Weights of a small transformer language model.
Size: 13 layers, MLP 640 SwiGLU, vocabulary 2776, 9.47M parameters.
Architecture: no biases in attention or MLP, untied embeddings.
Each number is 128 + 24 x the weight over its row's rms, rounded and kept within 0 to 255. Layers, rows and columns count from 0. Numbers have three digits each. The size before them is the row's rms in percent of the matrix's.

# down: layer 6 MLP down (transposed), 640x224, rms 0.0683, rows 150-184, columns 56-111
# gate: layer 6 MLP gate, 640x224, rms 0.0718, rows 151-185, columns 56-111
# up: layer 6 MLP up, 640x224, rms 0.0676, rows 151-185, columns 56-111
down150 104:112146132135124128145149099101130118119159134178110105113070131098129125121119156123162152126139154100143099119100151158140141157119139168126184102152111149106151127141
gate151 107:128107118132121106125131124184143125111133138109111136136121145109125150105122090159144109104096140127139101129123131159122107126099087096164118135125106172100159147102
up151 098:144143166168164119159147120169186087105122112126097128135138120137129171105100087176121111161096086131130137127138092085125150097127142112122152147133137145125114133117
down151 097:096126096133100150145097153122097166149139122155112148128098112104127121096137131166129195112109114113078113128082164115115143109129145120108167097147102086112114125146
gate152 097:136144123146091091101135149130111103131088156151156109118134116119140125123118097110124123139083123133149096103130093089122120153090172109105143121130137140095109154085
up152 097:083138155131087152103105162118106138112121115123095118098079131130146131153070128119136102132101125132147119134136122117123160137123143105163138141130090141127130127127
down152 100:188130151107118121145154100150129134121145131065131167106115087093115109137135142117102153117150102114084153125153107143104101135121108114080092099143142122084132150118
gate153 102:132122122171121120107146124160125152138119088102118155160125105113151126165144138131068114112111130088100104148116178133092084149137104153148113124123107096084137183127
up153 100:126088153124110087159159070125130143136094144174121109155159143099103146148089157166074149101126125123097152141121130095128134124153096158162116086139144103096129133114
down153 104:123125151098140139141125131146154205100142137121132120147072132141141154128101133123124159133120085130110113109155076074112119127122154126158134099175092127146084142112
gate154 095:083144134153132133162126122152135159134118137093142109134150122155111121123172133082167116125121119142172083123113126126080133138142101127107143101110152126128124145142
up154 097:110120124129112133151089098158172118172118137128132085149141184131124134133129093111139112096094079123183098093139096110092167135163106147102140094119116121138087140158
down154 099:102119097073127170142141118153166093142121100133125131134096127153095101090100103152140083119083127136139125123156101115091098136166107106100107115122106169120122115160
gate155 108:145146163114093080108159088133132132124144113128123080157126145155081147153098109115146142138099125146137142131164158173113073178134090111082079156123139130123146119165
up155 106:105122146112151137154136142136145122113155105141144110116150104110128165096145142121132120152128153144173157137116091087167162102131170142159153169126157167139119174147
down155 100:146112136147165136178142160138152169109143124157128123125115135152112124160135053116168167136146076132149180108080137122176107142088066120102103170102150154151132138138
gate156 095:188134150120085115116135109135138121136092132134122114138124114116142161141119132117146120135122108144111117076125142118113085154146096107121126128126177104132103160106
up156 102:133118131166186156134122159123145133147132124142122133104131121143139135105111107121113132142136159148157125143074181106105131139132125141144142102155109116088162137098
down156 092:125116143148119121101126130103096122117129146186105129096150127120144113175155153105141156127087141118133164104131131199085151153120113079157119124123140083152101153110
gate157 098:121113130095101151140093153119100122154116125154185099178137135155086108093136102159136116149058149124110093174155106144130127154123121107122079091100128117127130138090
up157 102:095126128119176123092151115090115088089120122128149138101103141101163127102111145124126135111127115138114108103092077136139138138159156133125125098132159189178130146102
down157 100:142118144114101133180147141155108139147149088105130107120124144116117182142151136117098089118131144152170166138120103159135141134065116117096098103159121121104119122131
gate158 100:103091122115102134121147139102136118152139138148161130134140157133094100100107172110107116174142110139121092127119102069114139173121128100087114153157119109091097115101
up158 102:131109073134138113133136093102101140164140075136139128117118135153112131169152116144109123074117101114111127144135094144110136164094150144090101151119093127089128118124
down158 102:121127137134138117145155130119154143136186144092105137148153127098116129136128158161128115150126139157149157122090132104108106115153148161117131158127102089122100109126
gate159 095:123116146082119142115107074125168133125088163151126113145136124177113136138122118142095136113119160134141114117089182139117079068132114109129130177107123169093109144142
up159 101:145149123120122097100099123113095140127145153128160154104124124129114090135149122115154107148152099123128150120076099112136141149157142152106131143133141116089069163115
down159 100:168120137142109120088110108142163121113160148123131161137093125157172181116124105111164122157139122153130122118112085143121089135137147124106131109120121136108111135098
gate160 100:141142152155132126100159104156122169129120173156137112160125138125127155152085126116160147128119146117194146160171165122121129129112168120129149091100114130132129146106
up160 096:108132147128105119126148193157093112094112133179092117135151169170140140114120147153122135132161154128119132108130139143159126134148120129086140132132138127130078121163
down160 102:130137140092141129109105129140137138147123105093104117114116145117140091116185114089094170106139101121149113103140133141095178164166111123178148107081140139076115110103
gate161 094:116081117130135135184122118105124136161137123104098119141084141126152154143152141146150179153140055151160187132118097127145129116135116092141142103121134134133132112110
up161 099:121086127085121110091138133148091138141130098154128132121114129144148110118119099161137074140132163099121076134137110112138097146096082203107097153108121116117122123118
down161 096:127111134112128178133143102138123134153161115135112116098134103107110158137136169085111142106127060126152178091157101149154135108170151101144142119167125167137108168109
gate162 110:107129122133118101124147159173175152132105134121162100155149116159105132127152131107132145125107107077130135133150128146114165140120158105069109146165128112133118144094
up162 104:110171136143147156140156173114079110110138104116125169126071125097119106115126074127116128146163132148124110128130159113106140143117089102147167112101162094088157145148
down162 102:129125108165168108147120107121153141164120130093140113125125132130111147123130128097117107136108106101140134144162141117126159160155150118097121136151187137096161130112
gate163 092:130129112094159114130117085131133147119116166138114130158117130129131131128133124176115125135093189113096139112147122091136091108057142120194138148127141091118135124119
up163 099:166124143092116146132157118155120173111112147118099116125166138156121095145154128111138139108109115151098131143141086120100090110117131166123127130124136085086094121096
down163 098:074115132130142129082109141136138126129161152185124114114130138140105080101149098139151138127176179079119090111140118120139180130121153121131130090155124149109103111177
gate164 101:113121131115134179103123132096105134074143124106137134119123124147138084117158107138118106128140111134108147115112114138126126102114130139165121146132146136159149142123
up164 104:178123143136133149147142126141130156131131093146117105095128082098145112140090127147120089067128159106127118176115145150128140107137136100159043136148089107139127120145
down164 103:103130131152109110145102184167073144110126123131135152147133143113094138109165120085096140160130116126147109116172105131135083122117139162106162138096109121119102091140
gate165 094:077090143115166138132146095153187094114108110120143125157100168134119144110116147126165121108114151163124083155122168088110100136112123150132114136136150127138111106133
up165 097:147123120130136138127090109104106121160114128130163138082192149147114110121111111143152161132088135149100135134144098095126119108150052154138137104121143123135123104113
down165 099:102124109147161148149074135097126066140134099111149138143172158109128118128099115117138125132097155148113115122124135117139168136112095141141149118118105116149098118121
gate166 093:072081151139132148132119176110129103143163161127140164127132123080106118107100151136126121148125115101105138103106140134083122131103117099157121120147141103138142142073
up166 095:109144135103101142133174116076152115110111150162093119124152179134088102117126122108114133149135112112138119159160062128122149091125111123121114135115121139145108142137
down166 095:157133103057126135112146147183148138131093102081144135093100138144148119128143113106113080101092163155138123111122103124141132147125132148117148093124099133133105074151
gate167 103:097161108114092113136140157159140090109190092109129111120099124138113139161187152128139108101150098092152143159159126165141129142129147128085101144132087135136140126126
up167 097:182103081149112151149145139092160136139131131125110128142151098132126116153107122130136152153117116163075101124140166131094133128123093126145114094142122116163142119097
down167 102:139135110136164113155103116154123104131106149108135125115160169131162128092197200152128126110121145113117131114106147124131112126115158119138177150147109142103115173150
gate168 096:124142165118119170121124136135134173131117132136182151100094134162140161098121127149126110145110149135120101083127157133111113076147116142131134175132110118182111112095
up168 100:161110096108154136165111156124128114080135116148128140101114115174091174140105126105146158110146136112124118120182190129116142101119156094125138159119174092161136082167
down168 101:109147095105104117109149123129138191135157138128132117117173158120206132121133159103129122103146153141124109155110154152111149154125088151103128123137134153140097154114
gate169 104:117121118090156146121106130104127133108076113108113123119144128141106132120097161152169099128118136096147122071142168140133126160122123156126136114098127103171076151130
up169 106:128128133105170169130136113096127164126111093112127107113128150119122099099100102173158092131130208120114168100150128185135155123141107136121140130125132099159091129129
down169 101:092122169152123150129117091102118098117150160140125130095146093143116146114119076177104124123095102146115140159164138112115111118144131138156157124155190106138099161106
gate170 115:103084062141120122105122102133119110126152142118148126157106126111135120149132188120120109147147136130121140124126108123103110161163130118102088175074107133135103127151
up170 097:138140178108123136101124074100146125126114125157075126108136151151120140136174110140127166140151143070144132088142147133130102123118153150121154127112130130127146087104
down170 093:150147123062125124125129139113148113183140136176160137121124125159131126140111096142124159137122104093112082151151101130149104125115108138151134115129090096127107156106
gate171 097:145095154115124135107128075140113147151128094158127158148087119118141155144105128157152137166108116180114115123131104155096126132143101127124136151150126148105118104111
up171 097:107157159153143141167087125134134136136126130116098128129132162155189157169155091148111156116190108129103109118156126134143109142107089122122128127190130127125151141167
down171 103:091142133087088134127144128140147121150141130110136125156138131181140128092177112172102166128117114137120155162102108111110209118151105111126118200124117146160116144134
gate172 097:150136153170128137096130142107123159159115104155181131107152129099170147117137112149128124099160130103083088143138109086112086105145128092120139133100118109094116116122
up172 095:160095079144152099140123058107120147133154145124177136104180140134162156160114111112143112133135173123114116078134130096145102096141156120102142134123088159097112094186
down172 097:184131103117152100119126140133140151154140104131137100136122153130165171167118123168100128149127125126090112105126130126091087083110156127085134165094072131114187123150
gate173 100:096126137097134155098144073099138183108152115136183123105127143162119145108130100157153131149181104119128134133087076130126096110133156141137121188135103138096143153140
up173 095:121171127185092141156154166160096083129096108122166148162101157087129129135147140146131061148143130074151136171170139166153159146122118158141138111155137121127170125109
down173 096:170124122150108113122160152133124132133137132150153136154122117138163141141126151118103037114126109107154128147145092169143094119087122141141119145128135134129113090154
gate174 100:083120168130116161156129157159118140116170106142102124104164160155125119118157122133123094105092081155112096145137136129114111090126121132109137137105146124089101175136
up174 103:120083093142167142120170132114109084127148081129125153155157143146127147118122101157084114188148146065074113146086130152112126089120108129104155142128180115118164117113
down174 104:171150135135148106108128141131095183182125161134152148098115108119112148148119117128118139137131118119147144113100154142144110101116120094129076149121112128183146116115
gate175 094:115072088097131122125134151145136138117145156099140176118150102121168110119139137150147101118149112132145130114116120148135159127097160088151182126118108148125172155110
up175 099:140085102155143119148131125134135121174133121113109131177156121108154140133119074144102136107114144158171110123105169162160147109109107138181143148153167160117162167086
down175 101:129114129165095128147122146120125104140150151085122100150137145132117139101100155126159126127161124120130145114146130102091107159157100135099123088143132133111138124153
gate176 090:121101155170129162145127132160113106109136100105107165102101132136137131094149131131086097130129153163129104118158129135117160113137060099117147141156134079126154129138
up176 099:117120117133109127142153097126131159121128117164122099161156119117100143138103097117123130101123112150113137114082126160126113149109113124122082128125111139132070153129
down176 092:151129166079129091122156112172140128090150121082120151157129106109071131130092114069135117127158125132145119110117153148126177190117147126109132154121127141148123156160
gate177 093:171119125129109130114092100102138149141136132119129119139103117097145129117137075131138129125128133146108098125143076143079078134094090124134111117118096121135088127111
up177 094:143127177124109126141109076114196137117123128152125137117090119098163152173114115137132152145132139120136138085149097115132122160120134092117128086117092110170119114081
down177 095:148145126189110120146170155164142098126135132133116118103137117138112174137112192108096117131124146113139144134145148104126116118149108153112129148175152150101106120142
gate178 100:135145146111104109125109138114129113142138128128174170147133110126146111179140124103108138139125103115195085117128124170124076140150120125128116172151130140101134162123
up178 097:146082134134122141142125109112127153113176110107155116148076136130131169115155114145118122120182133109153139104148140106138136126129144115150119119099146104155086088098
down178 093:139112134136080096106136109100110134127109101138178145100112144121127096167143153145116176105105135136150168132110125137094076117113128137111081113148147130102172138111
gate179 091:112096104100094110143164095139106114085155128105165124163114110120152171146149130098149115105104112111182172155101132126154159154173131125116106127125090139071130127149
up179 096:109187112128102117139104133134143157145153150170158148121110129107129135104125105110134122113109122111107132145190092118128147163100153127136149130145107067176104143116
down179 098:122078147109116110141110105144154147098119125082141162195123104098133106128188154142143149115159131130153138120164125168130200136164121092136126145107127138185166131166
gate180 095:078094160077107111105124128101102107145155126117160155121142151132117100146185098182120162166128110149117146139083140150142102163158117157162127157113144121123129148092
up180 098:103146154146119108103150201137112099086093121137124117112061128135103074117148099138149169081088134115114148140132161141122154123117099133152088130138162088140135128078
down180 095:189116131143153108086123076133165106159088135112125112114129150092158143139064114099125103147181125146174131096148161111088139157119133094108136144150140151142123163171
gate181 107:102098117166148110133111140175112103143148143118133144144123107142120108106110164122116106078152127153104152100138148122110108158095120121127112134119175150121107125149
up181 093:146165170122090103113101144137143129143121151097138123130146129151153156138123110133138176157125123138126142088142132117136101119121129137199176111126134133171116133099
down181 095:164131110143115113130163158134098097142119106139141139089087109114143119138099128142128145131108069086161084145125138165130148162125127108116122115161104085153117146117
gate182 104:145085097113119134089126080138100136128147131121152157147140147159143116159144151110135180080090092177099146094134117167154085141139110122117146099115143140093124142100
up182 110:138155114161142130117116120112134140066126111121137124135081117149156075160108084137149120114150092109092151111118122164159119111114121112125112101157144150110110110122
down182 109:128126133117110162091116107128130154084104108127156150124107094143148147142149082153145132180106082148115137127127118120148124116112117095136113109139131115114128105127
gate183 101:135127129109115109149144165132170148102114149105163100154146151097086141150111113143148133137137099118138105127128148145137114128112143125107117125087062153142115143116
up183 101:134148231126094105134150112106114121164067156122185140167150147141131109126116128125137124144134144168150131132113156082142111129119108158136142087170151131153110155113
down183 104:173122137141126126155172132140175150154107168127158160142120141140159117149146165115095100149133150113129165119107111142118106136046106132139104174124091141097122143115
gate184 102:138122084172159124109136130153147113130144113112102169134138123120126148161171089102144105101147097090140121126190171131152148083161133120108132123168149129119129163187
up184 107:088100123133128074119124111081087120145108124159157110143122119120081087152148132140156095087102161143113124180175114112110118129142116128087089105164135137179112138099
down184 107:106102087115145155156135159108113163114142140150125137116076158131121147078154123134138141119131106125152073142137118099167100133121126146156115140142154117150110102172
gate185 098:130141121119127119096069089151099133132158145120136148142105130133143121114136125130130164140116112171129147075136134113098089162107140143147124130127157111088137108142
up185 098:066095112104133125091107116148156154130086140147117109121130138183101103093151121128171147116164134095127119129098101169138126124141153099112147136094157151123132147184